python train.py --n_layer=8 --d_model=576 --n_head=6 --n_kv_head=6 --head_dim=96 --d_mlp=1536 --vocab_size=16384 --activation="swiglu" --norm="layernorm" --norm_place="pre" --norm_eps=1e-05 --positions="rope" --rope_base=1020.0 --rope_fraction=0.5 --qk_norm=true --attn_scale=0.112 --bias="none" --tie_embeddings=false --parallel_block=false --extras=["gated attention", "value embeddings", "hashed n-gram embeddings"] --init="orth" --init_std_qkv=0.0218 --init_std_o=0.0 --init_std_up=0.0218 --init_std_down=0.0 --optimizer="muon_variant" --lr=0.0151 --lr_mult_o=3.0 --lr_head=0.00451 --grad_clip=1.0 --warmup_steps=56 --schedule="wsd" --decay_fraction=0.612 --decay_shape="cos" --final_lr_fraction=0.0 --batch_tokens=[65536, 131072, 196608] --seq_len=1024 --doc_mask=true --train_tokens=940000000 --steps=7763 --dataset="wikipedia_en"
Each number is 500 + 40 x the weight over its row's rms, rounded and kept within 0 to 999. Layers, rows and columns count from 0. Numbers have three digits each. The size before them is the row's rms in percent of the matrix's.

# o: layer 2 attention output (transposed), 576x576, rms 0.388, rows 472-504, columns 336-383
# v: layer 2 attention value, 576x576, rms 0.133, rows 473-504, columns 336-383
# q: layer 2 attention query, 576x576, rms 0.132, rows 480-575, columns 336-383
# k: layer 2 attention key, 576x576, rms 0.129, rows 480-575, columns 336-383
o472 098:458475526455489556559440493538505500385542490478484496528506487474525369544527425544508409481521505477460521473495471513471485403540540546466463
v473 106:476495584503538494463507480573530555463517468447536425578552505470513456482463489484547500492482464522562463497532446554513513456491502506515419
o473 098:536502521515559494479492517519499518462548489583563550532485446509528485549476472489464574463485521513480604516486606451588407458498478467538500
v474 102:470424504540516526447545476529540514468537529471449568503487525517537486463522425560478459458503399481501429532468424488531540499499539551498499
o474 096:543522490557550491554412517521468488591484506437549541467477567547518476472418449525543516503432489528510554463524477515477504434467429450532489
v475 103:524515454504506477562433562458516530534463544497535484467478582437494532494507498513481573451560561525560541573564560505494498475563552548464522
o475 095:508460529526533501458492496524471465518522473543509548511523426521567540510507541433542498555439408460552458467520498584510513455485489478520568
v476 105:477510513548494522532470520478557536615439574500467566510491488509573494476487454549497535456453509563532532488491463500484491502445424526533549
o476 104:594442524491490444503531474439451453503532429469510459503578515470483516484535447452535458574552540470539502494487470511484552515479527449531476
v477 099:420475461476480531480525431497487450455468494457483460489516508496570521505501548506546437490467488464525504497494529559522497503488510544476485
o477 097:475522516555523561562492568496452401617594511463528556565497507496465551521420506461473518546516409576570508491554528444488471451487508499498462
v478 109:499559494455451478520370477541536594545531518503546529559506462568496462514483505430544545536527465485548462503517492542509499502468439493577498
o478 102:493442500494575567543536509527487470485457531571482490452430489488536504575550463450451450525420517489528517524545509469589449566502515548468519
v479 100:541569534531461431474479493497449559494548446546537527491527502550537509544407466445452507491437462460490442506501480519476512523500465459499567
o479 104:411435485469495483487483500545530499466428465522469523521459481485442485448565522466447491503458470464508519431556519527489497447537488542539484
q480 106:581537524468477501491499488556538539526447503546429564492498503439546530441581444488447530495591517483573500544434559486427431525539519472463470
k480 104:497542557546406533503482477541503493480536513487488520495473513538493525489547658582461505552529462414462533486509455530509478510522522565503473
q481 096:414431501540504526523516484473580457513493420571514487558530529505530463520442465501525553476521534477473435495460591417510529461479539532483545
k481 100:532428490435456502467489589546538535505466469531503528436537558454498523526520582548496468450500486524523454467462594483441459490432494498493516
q482 101:456491461504491542450479537455510483489512438451555509468489492538569574524436466501529493546503544592534460532518481515517485443440488484491544
k482 098:516516515506477544498490524591472436564459555547510561502447574527502482530483498594434540425535455485429512469419521568566530494481452553490483
q483 100:516429521482480440481491463475508561442460465554477486561513499519518511559458508490520481502487521523472477485453532503527500485468462450443499
k483 103:493434509449485449497517500512504506577460499531511614515510530511605524495436561463494475538519469503529471426501518547498451480515469538486562
q484 097:487407494605446495463457539484503504443518488500436539531542505426439518541539499524535563551483455479475475507447523496420489547493499542460538
k484 097:456530462512476490523462546494527551521505454473567440535535474492477411500515519567488464487531516512552476465523555511434460393499517446550560
q485 091:425497457462499521510528480489511511553503578472521413490505462548505479476528528514476508536439499582506558465536502542557517516498543459517460
k485 087:476484527530527512488437467535506487469439442513486482502553461534482523482560411470556532493574485518540447519486502533484455550490453454487447
q486 104:483596480475490520463575495515440556481523515472529484475525488490454514534509521484480499488439511458467505508535501485528466483477588511472546
k486 099:545527519543467592474490352488560503498509474497474459489468502553477512499487494564496517433496510484474552533524466472525494578576478549506474
q487 101:441509529482517540531499512480520481449562474464484487513561535450532534540495434465508481560515469530543459536509540443495555444477551543462444
k487 102:577508449492525465463503592531538552482498479536552520524485558515458487450541578569463486450595410534393406474497413492504583435479509568511545
q488 096:533464456517492497465483586465547520463549547512514499478551446531509496525475550513501591514547491499513517456425498472472469501545527515531490
k488 098:527496535457458408470481536474494502515489475485494510498516587543487515495427432532505520440562546450574439461508545550489501406467447495455540
q489 104:497459522543480531485510481548547512484455520526565500456502492537532539527523487535525508513486434525487545490496502516528462564478561482484552
k489 102:570497447544511500496494463430493533517529510473495492482565476502576500540488538444476523557460529559481572495530421495458479551554510499459415
q490 097:503461510401501436474533506517424460499529424511552577517360528438460460470515538476529409479492498481485508461583516453503519433477508490541535
k490 090:511485490524490495481494528501506538525510468473535496475523530514485516523526488539521502465464532533580517452524528493505481465551494423456557
q491 103:517410502538516460465561518497493442584544441457433521467506475472456499481452542465446500503520485437498419585519498459497592520497496521527531
k491 109:544554474424570490584510535506492569568467432516490473502475561487521526453430548502445481493546520460375442545432439518521475453532519536514522
q492 097:500521545424495475520493442527524499581449482492578502514418460490485480506530494539499453474493434567572499462486510530494491551502445454493560
k492 101:550481476511515520449508487457485514527521569565451514538554483502506488516541407427477509573456444501449532549546535497531458511474547565507491
q493 111:427478471469536550496601427453441537518559488470537513522439487490505486495469563485451483468503538430469492537521498487504481449476472517596501
k493 100:511567531444469395500537482481547495517489497482463456459515515458464498468480474659510509503598475519469463495525522527471479473516514548539503
q494 101:506464497515453496474544579515593539437457486530461589453481561517542545461449482499504523436508538454464442563513502466519533470462376501511420
k494 110:497529448447583510519498511504476474536552530430519503560529550521491472468518486491457486479525442567459472484486453476525488482619525509486584
q495 097:489522459542537495494536489507520545441500471499412429503460436486451476529492462460584517526508415541523460461511471504421501573539497531473428
k495 094:418453525596479543456494490556550521444502546475502474474553516562606512556506519406524466521423544496447546537543503445454570469484543491470487
q496 101:459519515448406517452444509419502475460565466531407528539493438496452522506409506442495567536503527441447477564509462401536459535487544610524479
k496 097:485515471548517439559492535507558487568441454437542508512479503522488477496495531518562509439534500568459434484550541422476513523413512542503566
q497 105:530514487499471421423391459524538377424504582485546510501453472476539514494495505520452506456466516544490584542430445486561507492504538467510478
k497 111:439472507528499459492496527428544570454542465539448508527508466538464518507486405389483489513552570502485557434537466518540521467590460509501439
q498 092:490498539589520472489404515558538543496522500533471452507537507491500457482550437438499450557411429546515477510504504545534485571471506473525450
k498 097:502483504523518542467519458566509525475427550452438518583504460463562550464522489394568528500500534566545472506588543466548491543487535515506569
q499 097:480496525433494512467525547467510486483488511464467520554467572508454442567500539440529468473496499537526534450476473560452520431506406526452459
k499 097:502555502554586450519485458495482552540517589508570443496542513492543501508534531475544463478522495521541515479486513539488457487426477463503485
q500 099:557549463524487460495474505533496518492516482482515509506479442522446493537520498528455515419540510600532500483461487523563434523529450570449506
k500 104:449568519519474550491472466418467451544502485532447524462515508518464434479529457456516490572490468514512495501559461511464548514565572440538468
q501 098:577484517458592467542520469532434497520501585483498504492501520483498557514490562502431552502602505488470503461484501443530553503512419499464529
k501 099:489568444433489499463470519597495493416482462521493455496495549545501504457503528579436484354450455508502468518506524537494415428543464528548578
q502 096:524524496548524483515551542521494484428513398499518470539474473469430462535471544514487495516520500438422513550602437511533582496562483511545506
k502 098:558492514437397594538474485456497546477547509555491529394535482524455411436461472510485462503487581484438483591522536484500508495484424465485455
q503 099:502495491486466477521545556554542509396459569516481469548485435537520530471462488518578445464456544572497497445521492500443540497537477492471405
k503 105:526476461535495531435510462463502425513543492533516452441559494470589515580502465428494558503456503515533507463500474491523545488513527505474386
q504 104:469465509562552504455563498501514367483523421467496579582467439519471452491490560551462481402509435466536495510479509548477548454499487447469448
k504 099:442543491522486545587462554475424432534502494510486468558521538504444494455481464527499493543538526428591428518425564532510485532483530490493467
q505 104:558479453556544496507443494499534471521485465509541472507484457414515461505460484469450477449538488534460490483462475461590530477485505589439526
k505 105:458560523507535500504510493430510496404554504495440450538486414496475477518479452462557524518519486477566554533527511528539508515396489434520481
q506 099:508432523491463490510483436426528460463538434547488534539428535509511469521528512519461420488557544488450479509547485515504528405450509428481509
k506 104:488545493494577502534451502491502441524524483526527493441508461473406454492513520509456516496476523510446474518469499516410568480574487467463524
q507 102:463538496507464422491521525568491599511482601546440466446538424488568545457492451546456519475506529488545487530446547463510473512516493533490514
k507 104:471426482569550608490539495413542438434489497436578538458488458502503424574486484468516470514499468525514522430553483495543458433569530517499446
q508 101:478404465526450447492534520489572531564476395505466513519493478516459461492486487553545512448542451583442503490525506525515605463430488558471438
k508 098:469498556508487519520468531522509467445505497444525469485437517421552442521491518522507522551472446491533500444443538477476517504552460475518479
q509 097:539478505437491513506511465518454521521463471491411485527505548430507518521536482516515477491553483478496465487459498471468562503590478464446502
k509 107:454510565505495511557577535479546520522493483487477469520436503507461432426538554634478488490530487467494482524459554530462484417491541491520644
q510 096:475470563466522567438455496441524522502536427524467463492498551533514522481448470414552468485512500550463502507573477470504620564562485522501472
k510 105:522519570547529513499540520497457488532485527510496475461520515477548543486519512358518496536500466453533497449529550515535455469419488438458475
q511 093:488487539512467420522427548554500570526418610533478513476467503506542550550548537526530520510512480509449519501498453535477485474542535498485474
k511 096:520497487525547486536478554505513465477524552443507504546447537527468582573490501532549393525493451511476517510453471449531488456534430451494494
q512 098:394477479486545546466487446491509462502521516486542444493454523544469534542478499487519469434459502397526515574465525520476489471486478562408536
k512 106:563532512379602451546549518478484556495453450500491488554483524506529429522457539605473449450548461421503448519458527580574496464569501515577549
q513 098:507439464460551474524515469481479467496508439459495568538448554498560531511524544518520498524479469556542527501468601488542564483543552494469522
k513 097:568502518500502505517499475447513480537470490502516466522533538492545544507462518570483440450519554534547517493500469617455501538451531522453510
q514 110:505507504459546473520545500496503437524490435464468494480516490517426458561520496553460490501605493499555463525502523501511481497517522440520545
k514 107:537532473524478514505523587511464498527488575534513560469514435500453487432469503462431486502431487498523489420446491473533513465471461481469538
q515 108:488472490577500490420497504542499472561515429462521517532528633499453396493597546525479569470481474408528511518459498501506600561552533478451458
k515 099:521493510483529563516492527572519510545471569455490515478483548489495577451441528511531484552419452550535563475492486463520489546481473510453477
q516 107:526506566572443477430472535536546498527509527575516506543482448556536519566570425458537489460508518503530549495520505512509440502486516474486413
k516 108:476505507502545479493524492478446458502527536536460595504514476586520522496516536384526527490481481506507482519505459527589481518438477450551435
q517 101:469526507535452454486490466523503499458497540553468511452487499522498457554519537511463483497465524456486520473440538475530514510501437492439453
k517 112:579439424392566500564423598489499500531483447478500397562538504524470445416546516542489497470458411535479478530486520524456481487479533522524530
q518 100:504489494413468527492523535535467457473446503487435501498445503467528500489493489548503552539452446527472539571420457532455540520533501532482493
k518 110:521538506545569460531510502448487501539497400516525468481502474556500449507504489561491483444537475437492476577449428484523514501559488463523578
q519 109:511495536515519513543548511533505523496414471531561451547560583521553485501506543581479458498465501450466478488525531575513510501527572478564536
k519 104:559510475531490524524507512547484571581545425579537515477532517573513504482483606597524540458524467438555435600446481502473516466474524497491428
q520 108:519498491526501488487507482548418508547518486469487559544558528520491598519525506507520518508507521499447455548518579454495444468502481463513519
k520 109:466507473508513509480529488532488538538549502511555450481487455506505441428523538597428487520503450500575503544505531477487497529500476508515515
q521 103:464440525467466536451549502586451493489535508541525512529483472448566479522538534468536505547468500493485587515517458475497556530485417543478542
k521 119:497545463526451573534445524549535576543498459483490466448564611542553577519568498391485533512482403558453538526511529514451519536459528444519487
q522 099:473481446458517478471518548460512399539514481454475484518566530571490488600509492495465487506473503556591530545483532495504536518545515484483446
k522 099:533514493562528463517489544590496496489482546511424551483503490432482583522498479456574466465501408416475519467505520539552541504521466474441474
q523 102:518568524548532511496495469479489468445488493538440489517500456485516544591503450477553544516510523506499523437524451491467496523469563570509504
k523 102:493549481506483550453439471570566581492479602507557565502491434517523538506560508524516553539477545508488406448475521546488491518464424475450467
q524 103:577520498521457480594508444492518481479532515551485447464517438525499487514405516507444567554544447452495544491471504466536501543526532565519500
k524 105:470579429495505465444500479551491497469519515492555491535468542511477576587602448467497487502530483591473524460459483522525554517536457481446473
q525 108:548464454511549509480453502564502420481521534533459594511528554483550451553507581532526522495429501434449537507465514512488529554471555481510558
k525 104:469464537494484470481582597486485496509474534436561487487506543547518553469588497454491483495477512492503543583435454432512474522475472503480429
q526 111:479358474541569493567524483460504451366491463509494549490534482508463467528449590501468475514457495509484561564521466477467520499489518538486538
k526 108:487518438459481458469460493460483506552510382490474478464489540504459527515509500467467481476542513406487595520503509566515511461461506466533461
q527 097:557495483461452439476490524533505529630549568480572508422448439504539483534511440555453528519500578535433587518450523498550444479501576550508488
k527 104:497533504482543506448510521473490458537466531500556527563473494502462535536461474489444483484528475600491435512534430473523514535519424469476437
q528 108:557474539470492483513475504510583396443491513519466443492520534461508523553510505516535486446460458483502485439496467479502499525587478482504475
k528 106:488431498519485547543510503472473529498458496523515565440494466452539528530444478513500531488420501442489479530492447569460476461423450592501477
q529 107:390530487462492454494491556521510543449462530459521503460453528523524494521442472535474531548541524497479446446499534523487478484492454483526555
k529 106:507499475498484500549531443462507492518518413532542467546460506507457518568524430481473518538418457487490495510450534487516517494498514510537487
q530 101:580413538459468498529473449485563442502518574523483429526460577468533548442480502514531414551480566499508494528486504505505473446535512558498510
k530 093:456587506546534482505512468457382580470477451448623442561500476495481531550506468466569511499523559454514459466446501501538489454465516514423473
q531 106:457464526503552439464547473467530491445499577530572532453582553507515462493498514524482545493454448496484426560485519452499487544455536433489568
k531 105:516461498468465489454432493421484555548422390467550526535495520525479496568476514574536541447499454471508552502464514508494495444459500536485470
q532 109:535557530453498476501445492493447527576476526528466514458514451546501518548534469515421526436467534530492555506500497469410453502555587454528428
k532 105:457478523496507527483534468492471444572547519488519437540521519476566500484463572575516493528521530472545434490483555525519513537542460482547491
q533 103:448486483468523523539481477478520444488530442530539469545459527483435468552498507465475522470590552479525450476551556537547470458443475518524546
k533 106:515497501503503490506521535535483522505500486507511499407574477509367582450435478529456480473433583465514505481504510456505552495476499517501513
q534 100:496447465428524462495549515485516431546446462531545435482517572539455525489473434478605446510533533438493481499481493449480530551486496582507463
k534 104:483364508471431539451579509518563448447555521495513511492551431496502445465461479475494507480431504445504489515463499483500549524438532522512406
q535 110:483484499564437497484497523464529470542451489497468508496365466520463480567476581516542457440492505565435473415550457460500542522534447466530561
k535 111:480541558519522503572454584517470453464528506541576597514565538559492553475526454503466531580489485514519489550466466528469475507472562522489483
q536 101:518428514495556476548559463535518470432414539487541488525507525473426515498485502517513501474502535520506445503441506505449473532472486448437485
k536 103:502544488506462439494504519489499480510480546518505577476567489484573463468501514530480529461503530487566459493513458443471500431551607481455523
q537 110:472448393503488507482472558412494459448536506521469494507465534463468536503493512466465515504475512455570471560465480450500541439479497437535511
k537 111:494457511470544533530508475543553491520577492455544487461441518459510475506495501474495453520518487452552444447505491526521484451502488454488537
q538 108:494445518501596501520492485519616482471507543539557519494569427508442519550492465512504498502545517477474531500540406526528480550484466520510466
k538 103:488504575464549505497528493587408492465488535470507463465480453549495495508465478571553569475407514533499497464552545507494433510578509495466517
q539 108:530527554480512415425481532510446491533480583428455530541415504544483571531522504544540469516435548553501503500479516510475492547496476497496483
k539 102:499534476467490460544483495478445536525434588480553497464571507467553553523506521452502416537542509525550485537520484546529558549494421492495529
q540 103:515489465445457527498513485454517538529489405459460523501493545461430497542441516481497478505519477539523478489457555553472436522492463481503543
k540 103:485527484491487497479530537471513416390539512585475547460468484486446489577497503521522488489551516404577483430544516470500511483513584503536481
q541 100:493511464519568442466525486475521584417573497518482537501537587491460498503510505464509463477488518418490433528574568493508524481477476539504506
k541 100:551524542467493502464499527522536481552463588568529509467425475474457493473455465563502560520538551570534528493483455486433499439565518482462446
q542 110:455541466450585475478571478524492488452481561483496454511550547534562499503457541472474468439468510473500433451542532497416492496547485465489493
k542 106:518479500509520482487520502490458552486562512443520510471472483451473470598461541495403496492487470491502532502502483495473531496500528453509487
q543 103:480502540479535489453539517499542464490570501482521514550387489461488538547537459474505507478578524578465493439468487541497491509480527552515448
k543 110:525451499495516490536540467562414538532541444488494497474507483568550457499504579502489443548455491506562513566493496466522537514488531510531476
q544 103:558455488462434483441552467572558435480580579510497515405493514492554450534476512517497507431487542441516473481521453475534415464424466478525473
k544 104:496431516523530580543447521535497505492487556478444510437509511521448516492495526512501520513437477515454512496548511440460584427516497498479496
q545 102:480448466465477462491559551480506539514503505504465418449493471572440462604470458528488528597447542556476424511423486544512563497564508504511512
k545 097:548529556462490581468422507431493544474473548498549552505471523565474525492481562497459436461502398387481552581444495458504562466549564550507469
q546 107:564404518499454473462476448538512619565532477482433481589538519460553540521565532488505549530513546462497436405483464522471539473580492451489537
k546 106:554597544516546484438524534428508538436501515522489602505483511519493458481494459537443449461527484428528469523489455500466468521457503489455468
q547 109:587469522525550512579490467532526487488546538495490504533464547501507513469531501521501499428542395459526518537531542516491502501508510494495499
k547 107:433496473531534451463450489530520569570484427470503477485540480474569515526486516564488436464538490564491502520447503509480493551438485514440480
q548 100:496460571565480482467475446540486524546431476463555588491567536456580468486535562469525476479539532545531535481455510451456537441491522469464480
k548 106:449514485492487486483509521472472584465545469506489457549483508501446529479487434592547523499590447502464549431540546487566491555523474533465416
q549 103:526571487518460489511410516429452479478444584494485503445460530491478492475539528456489527437494528465481480515598499463594503507564472558514479
k549 105:467504528477498497477469484521589481440529539528481421436471428520475578478543499544515524492494463504425525495504454565489462548566484428514500
q550 098:567472490533521537557412493504471419492472519508538525462510471473540480521589466531531492498488512488430508447395434510521408462439449525516435
k550 096:489516497553505453456489513479552595507560412470497558510537439527495517542546484455455480498490517564498569537505464471531409476512564482471609
q551 103:565541561471447536463462496527520508565506533456474459454578468480512494539552492509523529536458451465471477516429480413480516513487493487486505
k551 107:517494522555474469563479495485543488480437549458585468549494465564455492512528453521503522428539561467472498581542544495489508534559518470465542
q552 106:504508461498490432512508569443543467537457559505491456481461459493541446460466506550587483514476458458501418540537431575454432551525501436521489
k552 103:474486556552453427481452559510496464524503523476474478556531420508464496588510412475587550504485583486504561487451538539533527580516577418510495
q553 107:493469549486522543480547490504454480461572571556532504565485513509501470511526475436409469492534508525543515458509432458555480520550440528487487
k553 103:439464452542563487515521457441477504455512547455460571492527476522508479475457386515549517470481531514486546510534503483437529490453552452479508
q554 103:530533545496474438528470518460485457483422530492484547556514583462514562472513467461608498575518447494472557517486496581502474596541517479442573
k554 099:453491454485487545518574540566484483480549522590413479530473531513496490417507562521462489483496532508511528488579550470533435491467563409475499
q555 109:487540491503542503497498484491517541469534471490454551496511531444471488515554545487546451506451503522450468550528522463453489569461497469399556
k555 107:534510535532514516480490510499508447570526450504527467509539506562471513512479451551422480492518425558495480495546471499528457485530556482545502
q556 102:505467523504512465506476474536513476427566531529567471489470380516506535518442504558454442480501488510536466483508469551539522467515459567488461
k556 100:470571460502477412482459444520408466510507494476447411480528588446510498530495542543486544512489465526463509567492493523514493480512495446449544
q557 104:505451547517490492522506530521537575525542503457478490502501431468487512483374545508536532499505533483475494523475469498454458458522449454534525
k557 109:501569444529459452544493480431499457489504486574508569509519472501517606495512533482490481452454555446467545514506549448545421565535521458470475
q558 111:558471489532499557537496423546543451488553469544507480387517444479487505491477510541529554545541430537488521462457525491504438506478432561550480
k558 108:441436449512508577483513419450451507585513465449477498546464476477515432398531517438563483466528603552560476458496509491543524526476498564471531
q559 107:487486486484554485513459454497554518536477445544543481530507527489469499439501478488443548551531538460472483460513466465440499480477480529541512
k559 106:495511506462477555505494550467448516452511488485422567495479491474493548533501461469472536567591531604490472457539558540485440528386608467539467
q560 112:549453475474480498553432463427496536561555454497476556498520482510515527500498591485529428465460464477479547482517518530574496490498447413488446
k560 108:452556508468573531479530502575543526504550541507573467486438562508527569576387489521461524506489520561563387503486491445558520495431455557577503
q561 104:524557445534464504547465534484513481485518474529477537485564570526487450512558497455500513450480521553528461549488499464577523546547406540488481
k561 102:552439520492443494491507503476531457490423474489449461466469486511428524407427463443528501438513459488391554518463531483490505497479567533508599
q562 102:531493454400480479506449467495433532518485522457463425545450519482529484448473491452465463560426570488458543466482509504502494499592538499528518
k562 103:469497551485574514522497444547423478488485479481520449484475537535446529447503510487456484479559448516522468463518466536602508446508565479484519
q563 101:461516538507468536440523455463501491441484499438557484528485527486452479510420537509480554526491498506464480504414499515551502460601517547525494
k563 102:546507435476501490526529494509462523472534516514481431506541485621546443465422499470480380531505493473520555518512487567474603573465482511420484
q564 108:511542522541477488467514546466533455565553582510504584528523460476404509526469476549513493511459486473471567582528514477496481482498534521569483
k564 104:479513506503548486486552502508538562537523481589413483444465505476513450509523553454527418540467476530521514515465427496510476523525548458560492
q565 099:509453518524573437434493593475532526473480509521501482462492578532570516468490469546460496492534432500518497567541562441542540499500448597526477
k565 105:539495484553433483503464465549461465407506507423548508468486448531507501465465489515539524465498445492456501477487497490492591474553531508500458
q566 103:572549542428397529470535442596526467501457515508450546533479484466488471460553530575441490478454551500455539531433436501573476514482468494564583
k566 102:507503476536450523476564490392473529481489448545511491466530492522534488446466408493569506545496467484464483568525563506468492403500467486481541
q567 106:470484503484494532541496498416490547509425444519483481489500504479444506506494437493532567443552528536490484536502522484507507512498483510535515
k567 110:467468562527488413531514531452544526445506493462517472488458539483561459539489477497502406541494483442498473491445526502479503516542519545428553
q568 100:541523482515499504480460444603504565612535556541554509526449497507473453429495482453445477463582453449494509553491495496544482479542485513525447
k568 108:456477484430508484552544579521429458485476556465438552475519379490502516467487458522519531492483491502426561465514482563528492602447528490484507
q569 105:440469506422486521531439534457484522544539460485508441504512515504488446516384501478474506386571555468495495503510477499448555534533583563503477
k569 108:539563517500599512563540498466444505459483459509496476461459477544576468491506563478485376548520482435519505578459509529449477477503452534525551
q570 097:517513471482454487458561493539471516569533554545476545498431471520538570529550627470550484503528491475479509436545512500503479448453448468465526
k570 099:558465528491457510462471554479533464525480439532514496561463495496506492479499452516401490515509583486472496473526419504528588425498485497561453
q571 107:418423505467500447539485409508529603534486472504478477529483529487455482429522511472577458502512476479509476573532470495428525541509475487493494
k571 110:511500431490458551495496437472504456458465488475499486473527535461531459482512433464534549507489547501524507457502523466529525478500514506510522
q572 105:499534501516517534527500522537444444549451513492508514496520541429483479442496577534483439436522530559587470533494490484506476493510514478477560
k572 105:464508586557497549453541513490446520487531493414520499527530509530521563467484477567472552514513470468507549527459508587515520508562574557503506
q573 108:511450563473460526478533556439443448476498499432507472550528527464490505456486427512472447487500455487517416466509488577555586479514541478468517
k573 100:557501491554535446510467488500438514505470592479515464523464499494459492528460586553430540447505557455501487489455541507494543481571430512511481
q574 100:496505540517489465528410517498510489462493441467519522562514485435571521502449516536486495535518507469554591533557505531505562519563453417463518
k574 103:484566535424530484501512518515449486555595460506512446428521523462480541544552536439537530496417419548499530499518565414487439485497565536481494
q575 108:531498511510563556566452460424494513530506519482517494528450479506484471495511563458498542529556427491464486473465552557524488395551544547446478
k575 108:411444481512546491479511497551520477517471497531503506537548500499535398522513505542450498493467572503533455523564498542531580500436528508543515
v480 104:490569441472540576538532471543382540444490524519547504484500503539528497564519581526427547510529489462463518451487522528405517559519546497504541
o480 108:515443527509466457513465499473563451563510500549472497469450497507473478529463506464484469476490501507531493527492429507527464502540536543525441
v481 099:539523525548479555526440534456482480513432480469384553483535504460558523474508466555471518591519507529519461491480519480495402466554445511490546
o481 108:480571490500484462443504439574471519593538588498497471540516579568464556464575506465503486441495487519454572454486512518447493545552488506521521
v482 101:420486493553508447525542526410459518467512523450517534542520491526472521485522534470442533527426519469487381477523585496561505462546514448500545
o482 112:495483477436496534484467395499551465418501560568540514425546468462534538507400513525541415527564476503541550521464552525438532503512486461434558
v483 104:532532557445527519503547479515478480519524497416569480531563519563491557552514527454401506483497521544541534547467567525536531505512455464530555
o483 110:449511465486460509566478486474475527520433497571422438450525494553558490490536468558462448568517470456480439450441491477525513493496575470528537
v484 103:504532565438512536511503421539532529526585558477474503490526460523486516496562525503494492516425518475455533469496464459521498541475496505552494
o484 109:482486473476491562377526530509494556455470530532445508461489493478507359542542504524405540522508454427508522467508529477515605546461526462455592
v485 100:452490537507522533476493454504544490484484463573500501578548509600455486567461489469606479431597509505455431528492569542580526479498499505435489
o485 107:516450548507516493578482492505456534481444489553512497517533403571462540497485515499535579518516507500538503531456412506488506481494464518510510
v486 102:501489533508489481489462490485513497473524524506456505468458497511510443513507522570512568505504504583429479554475509494496503453469569508470511
o486 111:465539527487489524470461536553492487552427472499564578572466532536555514457452465530496482476531573490431522455479471496491485534494478547480497
v487 098:480414463528496541418513511539472451539490484499512490540477525480475559400528458466543476481475487498516518440473534401482435449461469459575474
o487 105:536461481460497493495534551517454454448526520550503515443502568457356606503475452433514514526471494489490590495508476490414468450507570497473582
v488 098:555529500461502457581423534497483500494428493462481488502524433463489524485435502411490470461563508544469467502463526487573579458443586518500540
o488 109:447480571588554511464439521404496450524571487484499482464560479477525487517518454347538559466524526555526519479421582506539483495469487556510517
v489 099:574522540488386517516420556449509526520521539473507476557523523508504455477537500469545492523517498564500568514534500484543438482455509536518478
o489 111:423546456532536540486507472472465469523514504532516469454514528499555461496590572480474538517440517509491536508514472465521478512492464521455526
v490 103:519532493483513439567450490459478485490585582377528527491489541512475536582468505447536500567502452479533483499567438481517511451474511479442498
o490 111:566594520442518539453522475506500413560435501528441469486479436494551536573551433538538470457507504485507536514385536488466469527525464473502458
v491 096:495528516527487585474566491459470489521529553506515499504441470489414436528528529498431467506479539498466559550515516510573581499513522502470513
o491 102:572501514406552441498456415441546507477499522523484569496479503535460489463405501551483487474429467437466472551454523524444526496505501450450508
v492 101:458478500513602491490508454463499470455482570436471501508461485506472507481542482497514477477526545494510464473507521483515541462490546491506523
o492 112:434502548544489475537562499464494516500531566477509546489422445522539498498542500410545416499470526525437515551478486482543494488551514501478513
v493 100:520506530540523485537533466499503509466491481524540469507488452414476502484493468603507497460521454479509520451408498519559515507508544495495568
o493 106:538522487533461538522442504503502513520530458516487497567508475460505520486496454480546448524512500491434471495534524518483455542504500526483548
v494 097:443555500532538483544484435581494506552457527517421557542478465454512462499472494525504562524506470552503509499496548447532436535492427484481499
o494 105:537549523462511534477475493524479493450427482529560531475510493539457568496544514511506492492514587533432534589436442525510515445456578512400514
v495 102:431493524446513500493458514471520482594455490489466527506519547481547488508491482593563513498491448514507526499513459498443620451571487473502527
o495 108:575500449407539507490519466448489469455514478521555469486517517499502491510497480622489481444527567442528490511530526450501532533465489522471549
v496 104:455464502541524471507461454514502509505482493526443489486517517559581552509553541485531471455438453538492554490503485515536527479498527476391517
o496 114:517481515518505499498485515496584478436444476496542489418476470464448456483424504495553438459470548471536490534504477475497501455431517467519473
v497 103:458480476550429453530565522503482546458545485552493460599482472527581462532473473510492515513571436508489470542488529531473501495422474512501520
o497 112:458497482519495559498476427496478491576463528511583579519564435466550491613480487531517472450469439472474515440515540531476518441507458525544543
v498 100:470567517427596504482539522470483494531514496547482439509548477507454470484512470561546494448492479559475481477461456457539474525546565496531488
o498 109:558424491515467535441470510530425533536521550532553453467463504490488497515519507479490537503545498463524426521520553556476525524505470538534509
v499 104:455535536528528490492501469565489522495482462544447483571523586459522497598494478488469495417604511540451533546486552437544474528567512555565533
o499 111:510453450564488471479434434523559466501584501566504508496525567404452356527539561501537480455460481470540522555462473503488537508458494456410503
v500 094:488545437517521475516528461471519485495502518478559467541489526567465534514465477364493381486495464460512542458491489498461524533488501550446529
o500 105:474493492477461509503505406473458489496503555528486586466503500528429480483506501423502481558496474481513463511537497561445463519491500512523558
v501 100:538463520603471441519525547468571565555469493515513497541592505469500532484510456483474500508540513522527428524552544504430475559540558510420496
o501 106:532478519518533444439457416492570517487531521522466473500536438512518513485475565444503487520518500596461522525551478562444568516496623459545546
v502 099:559551510559534541530481538524510506531542519564523482430445502535493496515457528441425489515495449561408465553576502462485419437456459508530461
o502 111:483531491419457548460494524501492476478504480483606457476496489494483515494408507490604466504411514553532466469510444472520462491559493448541501
v503 100:491466516448528504430486528512553438531488467420485494514529499492588433547494486459441519532560467479516527497469488539486480543552500520493492
o503 107:490527575460522499565439478538415539537513476523539459484443559536502515528505517503497464411532510465493525472584525531471493433552522532551507
v504 098:560414565459537458556511552510568512487490554541466515478551530432561540431516490483462455507489472580497501461544454539479432496476546539406524
o504 104:511464507545530505510521504516507456520477528501560516470542511515500485483503424515483514518528513538512525519441505518471476520519446506489572